Part of a small language model's weights: 7 heads of 64, LayerNorm before each block.
Each number is 500 + 50 x the weight over the matrix's rms, rounded and kept within 0 to 999. Layers, rows and columns count from 0. Numbers have three digits each.

# down: layer 9 MLP down (transposed), 1792x448, rms 0.0411, rows 158-172, columns 224-447
# up: layer 9 MLP up, 1792x448, rms 0.0411, rows 159-172, columns 224-447
down158:574511494500509512501466512445511447582469471521521514495434476436553456494539459428398506470494514529443500478544501499490402465413514575474551554458453462435649452442489480377479514444465481601526438616559552635520446466507560427496432436479362523548500480619409478588510491467502549498430502538573475494509377383451571500486387427501507406393445552419376616527528466473464516504409507505516488506294520560344571499484442491470579445464470445561606439449416503460499389504488547462529474447523537522584507533469515469501493549525447511472636458469502454540537497491491481511489523476473542579533474468486431448514577532425563459473518537480529411552421421486512373549539
up159:497445573470469391467522405587543494504473485446520570442378495472473547588543481517413437558455418439477502451535472554548507508561462400428517497484461541491477512425494607569503501567548393577556547529545491466550495505470520373436498475455433390542467506532507393493518562484426537535427451546422644498609541566458446506547471483496469470440487540609597495504450444589591394443447555487546546500482566596441585547428498468484516478506446592477524529395440487413499368504466430509450470456484538516451462469552495522503478436410449560443518467466401480463498411492521570531546535564544448558530495446524452542482485485516520402510465477418448470438501360517431509516570
down159:488372501537496481479406519529540523470420478438511458502475489451468477532509482458474380482484542435469517484505477499504493497517468464525479436432560503533432394473538484425420447477494488504496504505573469393492563475491513489448489515490503482490446528504534444520425456453571509565478487495477536505517442517491505572563501444496488620562555467539523452440493494419551449463452446476513482529525434431531493431373497406485456506471583496503543549402493490494413415438561538481541446598441491495443546490484510490506519521438503557531475530486500479492462564494455504484407468578538485478536562519382518459541556467564417511439470502511493512507438452453550480482498
up160:424472445454530437483545408455514583477461502610444522515446583514510495532495519524527526550608539463503505471478484533503537550471466586425570545502469355524439575444586516502526475519473568547475486494515537427517468463461527447357490439505521546455532506454591497491567456543519429476659441410482493507496407455596459439404561310574506557529543480535549443448500504562535549517507473494510495480547469485502499517475556457550490452424470514512514447454541495478469470391520558489503524375456482580488399570519519477446552506530548519406562522538479498613512517488584565499507492495527583467418555458471450303598543578607599566506431471520470558422496506499435438518461
down160:476573583505480498510567479532531518462454439418516488492561442533421487495527523520355500441514503432523444543555454514463492536485488493418555431510518479414520392391561405426485472469485409464546495468578517459588503469439416507557528425548603523470509532480514518468387546495435437483534549492452496534623417538533429453539408493534535407457523467549600503467501478558527436584482573413479516471577557480481480536400496627408535462520519522455456534481418433519446395524503506445576536620497607576437509471457594583522485377382505565473565529532518487479532523443568407484516517409446597448486519525446539518517424558546498448465477453557543483602460390475506542480444
up161:575403576532568427548524556586527508567463538497529400559465547496458494506532567457501497525440573461432557541503481457462588527441601563577512550505520442508563450529541529585548526446397424471463607542489502459545568473540551498520538498459508578526523500437599424490528484458434512590554523542510470504521416493455422536452504488478487457512549548585566551430536498441393414518497511570546499552519510537602560448526538551376321539467500421497480542551461455497465471515446481476509516482586518576477490481456499561568492529550542494490508469554463456514520445542542449528449590480471512646549558608475504516586517536517487526511553496523485498565547508516484527447470
down161:593477487517572474516444525605536485464464444546566439488486477533474563459520539450532438414509513499497562510550445460453570438556434582512450576550485481465596449323502490521500477473510517515533537415444466563461459494560402505492412514574490498493490454431454471526414501476444523393583433559505500519488595481563481498468517543382472569517570558605485607600578509424483468530600480513525572487514503563482580409633509579590437536578466470413427491526476506444545507515408523408530487459570524522539429529582506514523490506540514567542526502518531523510453482480512462544583531492440497435492620566449516419516425635513560527468442546540460486474534571511348569495469
up162:626519471543480515454549512565575569540435509576490497392466515548448532532554576508466563483390525560442430587524490560424507520524462531464545466451479417402543532509448611481494548447593509490513528477529496526531458471518445594510483520439468464588532494552445503582512545492445542484513423504602480513516498504418495527527596551456564506551382477466486477514522454491539535535495554518402448558510459586490496471482492460514494465552462492462372556472495510546543578548492595549524568511545441438523521489411439538375510544584411485437435529501501488620503430469479464506564528562459556456503474513401515516433518437553497449471493552541525345464503551464481572546505
down162:526451550497512488543454454461543430511511528436531410556475529621453563513524553498587463532577421439524461527505527489523407537459507479509601463456548561475500525437482508579423414527478552480530547524506557428495570558448424581440539498471497456461519454491542457516529497532565546494543541550480475559470533562591592526605495488498490527472544545461433557488564465453429632455567358476524422499516507574570448464537446396479608519475494526512528483573482500455554452406539463483512484517454556458482427528469500580593477557490433552558520490549563450496484482593460488534474420508498546505510468615514473526529464499520523450588462412450468559510509544652528470575481
up163:495514469417550443451435538552593529457454463458322547530593529454489501504507508434493502413512487452478431579495552458565539547524554571465493569376460509462406453496465532595551561516518498561552659540492456543550487451576414468411576476445450429558483480554401423447508556528532493398440560518404571532551548479611469534549575486476605540488472531452508443457517416446420504504477466469540531529492434527598494431494427414350454512514489536438463453461457532515490576531488411400555508495453513523526516481565499504467397587513578444425375494507399373509516442514456463485527491492434443544512536466515571569448552459484547495525512520497525527492535401409495456479506
down163:532552594512527518541483568461462510566466575489476506461482462500502520545525493450515585481553470477531565465606466527470457468460559491485482489466496506520489508579492488463475561442485501433594482465539571443498479522565511528527582536413521523620458546477520466437548543516384456448542533489612459488499559593595650529464436480528424478513501513395529458481503505441465450405470476493480487503506462432457527420494513545521511477555434542591600408503465482498497548502457580451515488477499478468570562559451538545452524528481456412523438516477508373438568522466466503499469505503468512393482503527486436490453495487366465567468403539456477620544514547587496564513458
up164:609483517639529431473535462469571500437505470488456394476567454523442510473503530528526535542545553502529536585523408475540511512473538501589490487444572496452461490462427423471541553440458559482487490507399513512536504490524532465642512448579448520514505549553566534536429529443549532513473527477512482519469470438416589546536404481388511498546653478472458483539557548507537477508526418513566635502517517414563561575557496520657512473533466468502436567536447415553549516548410424450492517485528566454435507420501521498480542549537483504519583561479502520581491560496499582510476518549474478511574562414573536522449456526557448555480409494507537593461560563556444548543441
down164:586608559559467469454560421554494562525524599506414480503503528501489502448466449515532605521493557429586468496523508412462566430479440505489525480583498477579429497531528504553443461471502488544428577586535545392469540499510481506424460454564536495511469556618580457493561388510486424492485560488521568487506436531409477521441427511587519381562535470439461547464415599475543582488523503560498419499493562406618556542474458404499443528533535561519499462501530518445483527483445419479439519551442469494484511526483472510471523558495468495540507463483359522442492556527418560471544482641461493487440513547581518560548507423452570522502492493528537569486490414532437566571491
up165:507530470465434460438502479472522534522553469627518492638483457514513506437477467567534579529576456461590444561507487496559511523502499457523450465533549419473536439433529533552506501536523530634524450498558469531518402506467448593582431552547512508417470523576465481532459521556521412574490521452528505613531523482492536451623450473474487421438551512532555470489478464465483405426465347410594515579477509581520518549499500478519447474384558507491491541490507485423595502391437448548680506562575497496526501371435567552451541410491556449497470593546562506590525536493474519537547482578574468547547514462407480512462490539502533494455588520509487491427515492504500473478418
down165:476545508569489546404508537493436492545478475452430546557441539468484553541483509527470524516470490465437571487497581516479517482462510464515569499525516649533503493508498480527553538431547478490487479583474498515495627553508487501409483462441478505491490498477468481498478476503520509490423368564449507491544533548522540566471528483617567584472441474498520447500507579579562517428517588573417532547520452426510488510461543453554466560539485485454505491515585526568549485519485461499545336503521515478427465469479470576461430568477501604488407457452508508509531516450513536419425510402457450481531528601502463391472551514475509455555408449450497449462488444433485424537501
up166:548550533396488615515514445363657442538491418568375471482499452477497432587531629492516529432571486451455440548639471511512534508571576369562512435505502533452661521627540549560532565617565620551562429494477603512480501494500496529490509563517494594547463452391589546624497509455395544470466522507475598522547425548513531404457439549538442502467464427380497457505506485606545452398487492590531517500497591451481551486419568479517437463482493535622425500507464483431503444547569581478551533520573456495539494473543570531461549529484480527491455616460490469417442406489425482456451551551537524467467380431509504415565579560525495507463528579428492431534361453530497359565486
down166:620471488459485544502511435475533541450539467531489532481490531528454433524514462544444550511523450528518611512548538584516446515586441478497387476550605530508554459472491558516473480455578598478537549444439493463611545470539489476509532517500531543626513500474463466514507461444465523406573473488448550515488478424525488377453360475516516534447473513471434521596472537496547467578442495450476372476448625479496495436522439576573468512583424521548533457519559539508474508509554506481488564420448389445615434459515482554508549452484505496473404561523498491451483522473408453377502503428487533475476466542506516585455530339486483566527538508448377453461457471539469440566612
up167:511458457482437434533507470508416543507469531582547344473559585471507516554523455554537469474436493404487476475471515606365379407488449521574579508477556539556410397505617491548426498516607580554542521508535422481462555576605457446409459537467452476489496411425432569469531523463509562566487451477578443442534484613482480610471552514476541479581547413468526521466497523475520500606462449553441498372506602438419572520475540525554456391531497528410564610460620381464500471439537442531486488509482421480473544465524507465513532431647582439464416546453487514492538516532527614532583585466452544521513501462578434458469608541513495457550446506424416510505513581559585491547494
down167:414381567547488580419573433462470473469533515448515505404540532432469469585612474514590568410420545578443541511504476499563557506487524392523528491421471520509525468508565478496476475521583517575458515509452528447442494416591558449543459468500381525623494582510486402514516475416455490507468556477468408513457451551451533443458434385537513312549480474475506541487491570501490522606474519521527474531529468547471491462481479548454477604572559457518537447471509490457391466490498504407411517524513604516337431562484534496396455394450449457495528452449458566519498527601526403549481491504484473528543522399494510496587600450499530598436482386544445591400480461509572551469549
up168:445501508605535362463431451463457493450488500432544493616507474507620471478559432528477610416550513549500382498496453460476470492532501500488512441497496472497604411485504441483454438524493515532463469538534549514464539520491461572552499492570490543451570521462514457491437502591525500503481497581576576508616522481458498467484513517472570459525501419464484485500532401481523476565606494491472484457524498391450450513513559514510483536444468442533442517510406521499403565597487461523472508491440505565478458463531460462591475521543570452510418568538534466485505525479558567488522471507529582418482475547392601544534447466539580531544567532472584448532584435597493511516556
down168:432493500508460535533513542534429506540448527495591505482493403531479536566557555432524536507525433533547494609559531560529504584502438486503491518482557561476515508467485525517490567478473537542488523553449533483505443558530496545453537466502498453572438458434462385470498519541551540498410532467437493375482497459546519552670530449527516542492428511552503521547465593533510538506559498506517470549431404400490536468520541508500572493505571456434528530552521424574492441511551453573560416402374481398585462601476479476488438551495566505403491599425487405488511442515415499541483480497482470493491426448423454444592574522492332485504513427563476523489497472503510442381503
up169:535540430536491423466566458472538506413614507466529555508563504430588493567481489553486512468554483533593507495556448528411503467422520464441560528570416519591593484532526547599519452587477429448433489478506501524515423476434530590537501476536527412525520516475565533518488485528571518488473512581446497514515555561504411491500503406440446509510568428487499399475476528519438431535490442462446514347537478459437466538556498483550529549566489543526480573446452455479550512634482540490589438515526455525495570556489523460587391538569505482551480449493484496512368522518470460474555558555512527555576526452518520521568486460493470489562486409393422486501538445503535367475474
down169:548486381544446490531478499473470490578579430505467511532443584506527511504541495428464602473538559485488430431520510480526481546467533496523367378493478470569409438526444469526493448452412529490475499491521422481430489540561473462445513438494405538571448455527417511536514599476485471478578461461482482515522492428491476495513540504469478544549492525538509460421550549538490523521516553494474555516542431457498501425512534502472494428428459520541529457507487534502476455517448501546483579447484425470557551531459516517478518556451473392458403423583473511438512378535545473520499441534506535541593547454535542500548500649572466498480506494471342540428573482459522526441458
up170:444572467471543591521496491571551419483559475464452510488506495530490553463621539485529581536506442476419415468485511413448504504518546468460486494484443504420516565429558431484523439462448514528536437578566603508451465537474455542413542462500525528446461529583472553482602536422444518463536538552567455559397518532406508399529522442502535537614543473461475502482474488517418538426604495621500420485402490470566502573554530328516513583471444530439565555465486535443492457468577574545499419506498569495500509520575518467439488512497593534439495569523444481529448448519483542549571470479544571479565360477432560512520461550500473529527489510578478419474383545490606473470573
down170:459556445451458481448521427460480477460467466558554486512478436570417438430461605449476443433488430544441420531497491469364490512540471561511434452569461500522425527430486416511498469480384470503579402424535612457520417524524565423471477469552517538519564537454518475466498540474547515473557566458497400438450521518495516484538423418457481531538551549504528626526450465515565531469515559541495446435519580420457523526513508433525608599553454596655475494486588591570557522453459465449485490465490570506457457500457503437440511573448517575491532441512463520495438450546513489491519535544506586542525464478530514415552428514489480550417506483557546461546529543514508589541538
up171:490567424446476575421453454485444485572393470392569487528478358546568430476460509456457487512513518452520529532551548535541567545482427428508478531463473547545475477517545527477549527515455403426520513511574479507465466488519564461563509542458495520502494557514498460476494555391406456450395399531460444522469501546535492535522598472504464596598462552483511560529503502558454477447489546523495530493540510436483425488469506470552399517548536494506470420485565482478513448502557485452482500498424474422495490525495420436478458503538449556548494488527497481507482536546537497532494594496470578482530438454467479502433535466553549528569470516531369458454427445450412503533505
down171:462379465430475393537459494455533554453506459489444502488572454471448444441487472496466509549500524496528482427504398430541532477485554521439507475599518515497546499518493414461444483498437434529489477446415463546487472491474449441475487438475493446507486510433504469476448401480506514498480478530501509517519546419478453387508484419477482749507529441437481522400470498406492523462449521483547477486490447494442465467521531578429513496391545507496458441495488447486506483529464466520474540488471465534482475557531563489502455467421544520573444500530558488502551517468518482487501554464434463421461466530519474433512507453495461616444520400449496498513468470527491389561461
up172:517439539557512517431576506514597401506443487481445423501577507450458501485520449453470408509571484492574457542557495490555512485465487441570505572508509571565506540588467454534433547408446520515426485402454498475486542564539457540423512473503460492591522524471511538561450503474515523461566505521540490558522504405509516492550578575591517501505455511566536480497550472494546504498581587523566560498521479517566459574561444609443491487526533495498504509489595518466459446503407487511496484573513523461491450554468447512556513545558527520546516415497521540586479487481432528560545523452376477459544516439561530504507512468521515570378461491576447463527449501492468514515465
down172:440498440594585370407508456509519472519568573558533456574523555598482506500481535509438499460550446489464527545507497478482439410534508538500580512472527512471452511528548553529403488548534463428449499493476540398430602469433485379486618459536529429518509424492505543499385458555477576495596384475422511545525526530499473507559578515457539486482512446603508481489484449509500475575500472480393507467536544495476535490499488503505389425522453480494481470469558584365481475500511502367502492368498575500459462520489406541545474584573464552466555509578512522425475431531512471510429475456552529485453489448455529490500498518456438506532543480519405445460561492449483446485448